Part of a small language model's weights: 10 heads of 64.
Each number is 500 + 50 x the weight over the matrix's rms, rounded and kept within 0 to 999. Layers, rows and columns count from 0. Numbers have three digits each.

# layer 6 attention output (transposed), 640x640, rms 0.0127, rows 189-202, columns 0-39
458381515539444499489473462485451518515524551574554457504447430505553499469350421497543440508468525583527506472458413460
510520629523518528535597565496496487421496498533547442349497497446551499534515517478562426535472460410441510447503503517
612485420540476487519523477464491511534461512456486514586507604512449538490514481501549524484451453514502525443560551469
496492471480502481609510427576517415555456496546504526533507527474430435523545532481534471480452398508497530468513541542
523507480492491535506500486511522420534513455419574414485505563462546338558578476548595484493511526494522543551402519485
459512502439549509571509423476470598447434499516567448561571435488446518542476433472540433519474534507432470510501518413
440525495508486408452507504461461540532467529506482480534447534410455421525516511526593456518422534457507552563443500501
464627497613548534561516485516459503511458485507474440443461560524409498443556446568479522473420515573502541446579575527
486452547495397416521438506413498579501458541457434582529508468487469365470479505481521453511491516467520585473512388633
545527498514529515540410586519469491394475538608493512604503518530630559506561455434485527450509484555474519455493418450
522556517424566461441457569499429491623504451471505536507504443586519478540390511525491499462434463474462475509479448540
468442581553555503542482640504534539516468479490515493538486486396489512495503502522579489455611523478448518518406465492
499540490482482610413509526514599515596517519598545476450516543481543434420496557500601523536522425491509510463470463482
481461447462535459410451547507472507436545473598461573573473489556434555483462512456494495535422526574463658477517480555
# layer 6 attention value, 640x640, rms 0.0129, rows 190-203, columns 0-39
529489536411443414557461504577507565477540525408463598517486575515497491537484561546555485424418608539529534458488544527
440505515497441570459431504494476461509526483541526407388546430531469488476514545407462554469505566521507525508402474517
406520454472503523514483565476452524505473495582437521527533483500515587564551468558423588570511524534559472528557506410
527436506483548503470596485440504606485465470464465499500543455587580527572507455607463476556532573465547560527493532471
500537459555523533492535556566506534470423569451475433524411536506431515459525558500363467510552535456532470541382519517
501452528488555580461525475526533545531565568495563477468518453498506512504395514421466496513419579481626507461524561425
454477455528503508429505581491489480441504446456391520554502441411471536470484482582520495495550566527418487569509463467
398508482506597556450461436584498438514568433436517410563410468520542500574466526395486494520510490521545511497500526440
518480441500458526483555500463423415596531476438609562583501507444474558502515494479521577530539429405431543487542478509
427550497568392562521498466464529447502581461440471499520454482424477415490641556527513447536425512542505435472547474501
538479500546525536536487513436487551500510557519461513473514439522485421518523441471500425503488515505490497488501466402
489400506531545463582512407437465534462582487500457558548556437498470548462633432429486415483509401556502469481535398568
423560431510506468495562568535538496431421573515458440535480520491526499567528443453538540439589498550536536528536511525
542462532516539516553434518416551458462442506474519461534480551565460535542591428570512518505510470390559512532486513420
# layer 6 attention query, 640x640, rms 0.014, rows 192-255, columns 0-39
576527505506502475525502490470490519455464468507464549523484454504488439462521533516511509520457550540498493453443580558
479496528453506493430451439481495527475441519501549639503577469399516538447539436551563403510544494497581554542514453485
521429548501511498560529443549470588580561532508592559411563537404585434472451529461454479485602547495521593504558488499
475421558503573506529505455597432449494576501531520559488500440489411505527456466531555449558587472523409497499556504414
519545514406501407466519540488556601589488582512495564511551488541549410552553585506424544393512502555530540523512398565
415468528499444573516405496502486483508485474569568476432549425465538539547526547577469450426547521416553481491479479492
531565445518493453530464560454589463497462462464450522524481501486533437406518471467498494473395552473513462543489517601
497497529487505506456531522530528512571529453483434620532426497591388550464564431524508476509424539554471545483545446505
473497482417503516601446541496490406520568556484461344483530453493437500610453523544514550483506478491451533581484509539
531479488546499501430523484550533507526415579443462417460518588550490378420555460482520437512496491573504477550576549539
523525445454544454515530512518556522510526509518578441586404598569460451436525492614518549557438514456455473488467598561
531437498499516400454446585492546487528496473408490570447422549476536410452505514518484474481505516537467498606524542468
539498532557488495448582529454461521544520445581379473525536619497393424566510427569471453632499565495422483524506498589
485478512486447461545420523409475564543504497427483497469442550522498426516547494578424482370563570500484506548458555472
509511531564374521470469515498464501535491542527477419482503587562471505399501513489512487488494503555547556545426529565
432462508412536529464584572473477548577504493447550476495506579525446483482540498572544483548574502485438429469528478610
462530510517441510504560481640589573588489588493543359524494607508477405449475506509513528557423467513523535466416503526
559569485470507445492510484450482499495478527450527506508535588486451478405492447501492484396521568415541506454493515482
500474464487509542533467422477515353483493451436548534530498508467528582541401493428542517427557468442514572495461500384
577530480588450602561418455508387503532617547516565556459472535485549518493511588493546538562421442573501525528468506459
468532553563522506390494486542395544572521554587468498644400444525491535490466428447512489516513492647548524542541508542
399435571584530564471573650492440570463536425485400517589588538409422398511554476632549489589436592502431550446532457545
509543411511553502573405464504654439446542472462471416428535497521469433450509492558487582549477503473516466459501406570
512527563520600488588589487521437523524427530457638518491493522480518445545561463561528531452555519408524483536474514425
421433605551525504450523498501568611562572454539577454490461451436538616441453539470567551424494443485482491508538593513
457418508584414544510518553598509486487534419472445399522564591541431486458628443478473564446447505523439540521448443626
513437537484465632494516580495491599517589482430502495466610524489497431563607427531523492544439557518412472495415492424
560489429400478547539446418427472470510494511503399487459480474528499417507507533490462421549584469452475462491582476544
439441467555556479505515590558476546445508444486416579454521513484507460544458431468487520697409533544438476565575453457
526571585454560512530473515529566557487518524552511450456604553567445423416453527510398462430454532432489598452398496529
504508518494530528518374500504504442595454499559526425447431509470489502469465561484478517510516572492544516470478481429
514441537557449580508487556494452513555547519519534491474452500583481493560492503463493606525338576547453538521456508471
501576496465497491513489390451507479528434534456477476403559533570525541565493551500486485605595504531563522439530463599
545517562568393477494431551563567474569460464537591446437392415461578505475461478470519487462521496519442478550524547390
566552419624410521435453436486483514556483517417570488457507474428463574566434578534455447532531433503491444488496452476
400470493556430510414558578501522529463549494621538470496441449438558521524446487495574427520495445579391559465447494463
398430454402488452574437486390523446557530465409536440549590539421554376513484519504470537460544438513550423406476510462
560480435508471576596413405465592412528523493478474483416563575443466554511493570479359490534509458516483508475491439516
459491500478458489519502485530593461449526557539494390463429511399615520519528514446552466456446522597521522484524567486
462408529519538574497538597546516499540412493553435479542473417554511523465420473426475537504399597516397497495491426429
461599585502602478453501559493457515400478482489464521530468476481451515579619450493545486533491547574481512511506517429
537437518478474485515486392461462522498547561473383499481607489507463517525540455466396501516584548537445525539601554476
451514479493461446573576388524543491508522488462405453433623462508500488472418502488449537490412430531495455500566442514
517535466552488415480467506466607463537556523495568527489462410464550533511530577534486513437562502480514455483525464453
496459488484490585575538462446488481529575373523459505508563538524440486431515490483498571499500522471435606431544560495
509582465496559482577539511553473483568486511417612479500485515525465486606529547509462484511484501477535397481412416532
530500479480477364551478519533467597492450444575515584589456531528470552510503451506558442512607378410571505474646517469
514450478554561514551442405548546438586481520526594509455530508565557458503447509506469489474580511523509437545466541513
510394492435492407514398497524557464547520435452450441490490490433497517551490436565485563535483458510542461551492425519
459496460484377448535473507498466512583562532486578445559513567525532516489461607488519516489555517519564476417506501507
497490589526456451542517384541415589420522451482624523542426583463541500541474516494525556551445489458478520494545444500
547521526564503551485481461530487491541443388559504522523424448456466565579475556556497480511583600517488618516572355507
420452364495482544519515512511497463465507427554527530569514581479519553464465520516463556505581479528479491587412461512
538486501476491534510534536464478569476484515549498522597554527448485475519563597465513488477449510560484535410404488422
503567545458491524557503444434434430480446512418507493416474541499505392493505489451437471406474477463606532469516448444
533502562465612559496480514494452521438470463502411452493568544530412443481484505441488508379465532508434457550443493565
539501508388550600519479404504476479541435504447477523437527462499490456458475477433451551460470498471471509425401468493
484461418486595535564474532454432416501500477586447552435450430472512517501524531479485453476468576494456443555547493472
473488450503498557500446534495446514466530459533382534525518473438510520535556466569485550511511459464456498528477587539
456473594549579502497548569505450520461524543510461524504454478455541537538415505500578488507549492492500475433419462550
556533452537515525593443546462496523462523478458557476420492510483502501497469474543484541540510457474442436544486502430
521436558464530502519600490503501474502526488438493472519578508458511508492445480564606481546432537557522611513544470495
498537517540480514505413486539505486495530521438548578478581544458549501465467589544529511476543406465456474482484430477
492478546457503471533571516480574524500477526556472536472519539577536468543469539519540462478531481481514498520554519495
# layer 6 attention key, 640x640, rms 0.0141, rows 192-255, columns 0-39
561464523495493538440535502585432524426458491520475463484584494523474557425432556515486551508463534512480504477484560540
505474542545461570520546507519554516385478527494520479491484556507525459451495529510555534485518466507540496490518505482
549516482494487560473435515497524470411519500440465503517513553479402578577567516448520432549500455553593478500501537509
499442474499497475463510499496457454475473358478484477464579454475617493471332555520503506530471511561505517517485490393
607494500504482614439495493520531538482469390450491488525411612477499534537470498622512499556424435527561520453538561537
538549431456460449534569474454443561446493503436506531493548489458461519530483517437467495507561501469435576384554458596
472584471523497510583473444458515459438547433544481433530508481537541488437543359505470511501470535468554432454514529413
558425519517532503487449453479494397461474490476485507476504520366416502569561526602616464532470457473550516472488543499
484430517471454514438506460525490604412563436497487508447493405509526589548449413503413515471508629508438556452419501483
519510499423485509445462492515544493491483470516456482494477492495507452514417526440461492491476537520438469478476537436
457473540457521476527503516473470582486485517480465554528491457520494602416444544560467510500441487513572546421499447512
619563510515458600515458509512556407478485489589541403498418498531479560450568585478520497551462561516534505539553555560
586594591393453497443486470571525473448541478500463405415499500543537518536454530477529578489407503563431516526579513533
415504460550445555501444426537506592571470485406416478498536458507485401485493556511527561459445450443495509547549543496
488509566483538565520493514412588416521584521551448471525476515569413501550539515518538502505587454526489522535607446510
475537506486543468501481448535465504467498478472485480514405649515487517508460485443554635444500387529553421526468557362
528520465444445458538522526519494548542483569484471418505448487576494520435574455460483507625486428491533507533487555509
529524426527469540531393467488473479538412531426536469440484551483439468422600526529508454558416489528554477523487513504
497477566517500462507501566490555446423592580546477483452519505523441503504479505538446462513520455544441459483497413512
558476452428408502539424501508542442581495500498551540461512557471512520502500592473515382504587537495500512554462552479
581432443418515545417536326477512403410467504512520474496488496443527558447452531456560538535578404567494598504467510445
537538482482480448531455615488510530510383509409435438520474462520496523467566483527557505582533412519531528486507554536
617479484474517499488507499498563521382426470465561525482505474408548587423603460428463566579458470521507384460389518471
441518516439555499523500600553511543525426549445526436398618526514425477511517484573578446537561556466452476536427568500
507562405505520550453523541507531471565504560512522493515417566527551534459488503465457572483517528572493572604513475479
504408529544466523504535518491444487544491446542491541512486510515495525433512531593448509562509443523459560523507431523
490554552390512549511537615452578470538435526434458500444567549512543458512532505455533518569556553456486443534443574402
390528487509586477590513514547504491503504479457500535451532607466544449491418399567527475452503554412421409529410526500
541480447498516514464519460478433569540541496613525484508456485496547469484518449497515449524357582556455371480514518502
529504510514421543505496459541617503524566497513554498601495516499527543580378468508513550559520496399501487533482460493
518584460468429508525547549551514438525498494459539509442443559502475576495482488471575426541466583496506559474415623483
571492502499566552474599499641502493481515584529502429543536541562414468536527500542537518630442434576417519523443485435
463466463653530515563545511568362484431603498414501447529552545538541540549412488507463512529552443526457486478504592520
470541399476533507479487461506481440491480512558530447399493526425482462469432563496467544489600512490494390563471476480
524456417485478505431394528559449472467440492519568538567505498477407522522504571496460461484598436528465514396429522538
566528514542426453449517510482487467557497510641486550503478561450535542515529443488618490522471460487489550463515486511
404484536477570582582574469491473505515467513486477603475489505391515495478481488453572436509460554514451466566512590519
515566583545461480587411468583532457483516467546426398467497526483518543535546545513584560490422483494397515601446423544
527503461502406501418441448480589439526499487497426404493510465491543585435528554488399510600428467464404529460382489432
511534537518529475516547473531517529436461541469508561464501440565518417500512465537490452517452505462509477553506488505
446421507514537612503513501557404514473460513564501560543442585578407546535487493456576568447523452525485524588527502427
406464512525489522475504519478444559502517562504468478473502463536413500525495458496510448528479466436522582511496496555
374442509498554451595605480530486484478510450469491488483590414441452417545342540505512582456474518494489440538395489486
550592509483483492558539484550524468501538567500449482563494399436503514418443504515486482477513511457489500462483469557
446497446486491468512534523446527525475443393440466510476576427571475423586468496454489450472552533542533431490554529574
439523480557503464612451518518468526557509585557556497490463509452552488472516521455543514405598529466534509528500509416
540498546482557540503502603457447561507418551425505509547536494627439556444555574494505513572515463449392562490476505517
579584477544462559480469446511492475526527443509523453441575465425445499503454532527542423604539547554480401469376521416
524491427456512547516540509464494460445580511450506488521504463408483451493384553521503465557453527492531490590501477538
511583396414491482508624457497489495523473503476523510550496522487364506373461522442499516582465471462398551531460493450
612542491452514540430505489538458507560513501492502466593430458498578589468536495429478417559508477508529362553538490387
560466546560558500517537470421585470447516568521503442572533522563625525485463443513410392500533521581521637427538441583
456533378544446465463550461552437539539541476444432484413526503535546483487502462581534514492550467524522449491391563535
588550451545547492538456509477437481478414469530516523456475569532484435606473488518557551507464560428479525568440522549
502453475428442502546467613536512498531490481529503480537542505571422509495476516453470578442463496449506458499385452535
530544415500533478430506520496519395449526528502498523481535415537446534496611459480513490482548504502503482483556601538
516515477490463531417423605429505517548494456525563581424496569592471508531476587439449440486603579434443538510466533494
459439490536565466518487510491523524472457508456558546547459516480529426434499372524523469501476549454460528502519604590
554461458541510470444509470465479458497456446477432483497516556580574484534502492503515555473517527443518514474440432488
473517482577504562512549666575503519341509464509528488613441417493505408541561488551489564584397519515415478502509447498
498542470401485557548506474500492462551478458547476438525537445451477490465458456549523449484484530445476489481376476599
585569470493407476490553441504486505617524446559491551469421552466560582490517575544481495456607501545487552475532549499
469532571458489521520464515552593408538462515546431571470601517434455488447497517435514520484439596565455404408536495466
536491486486552505512518501523552421679500503518531527465481495515563516486527611478421480432369502553488488494495464530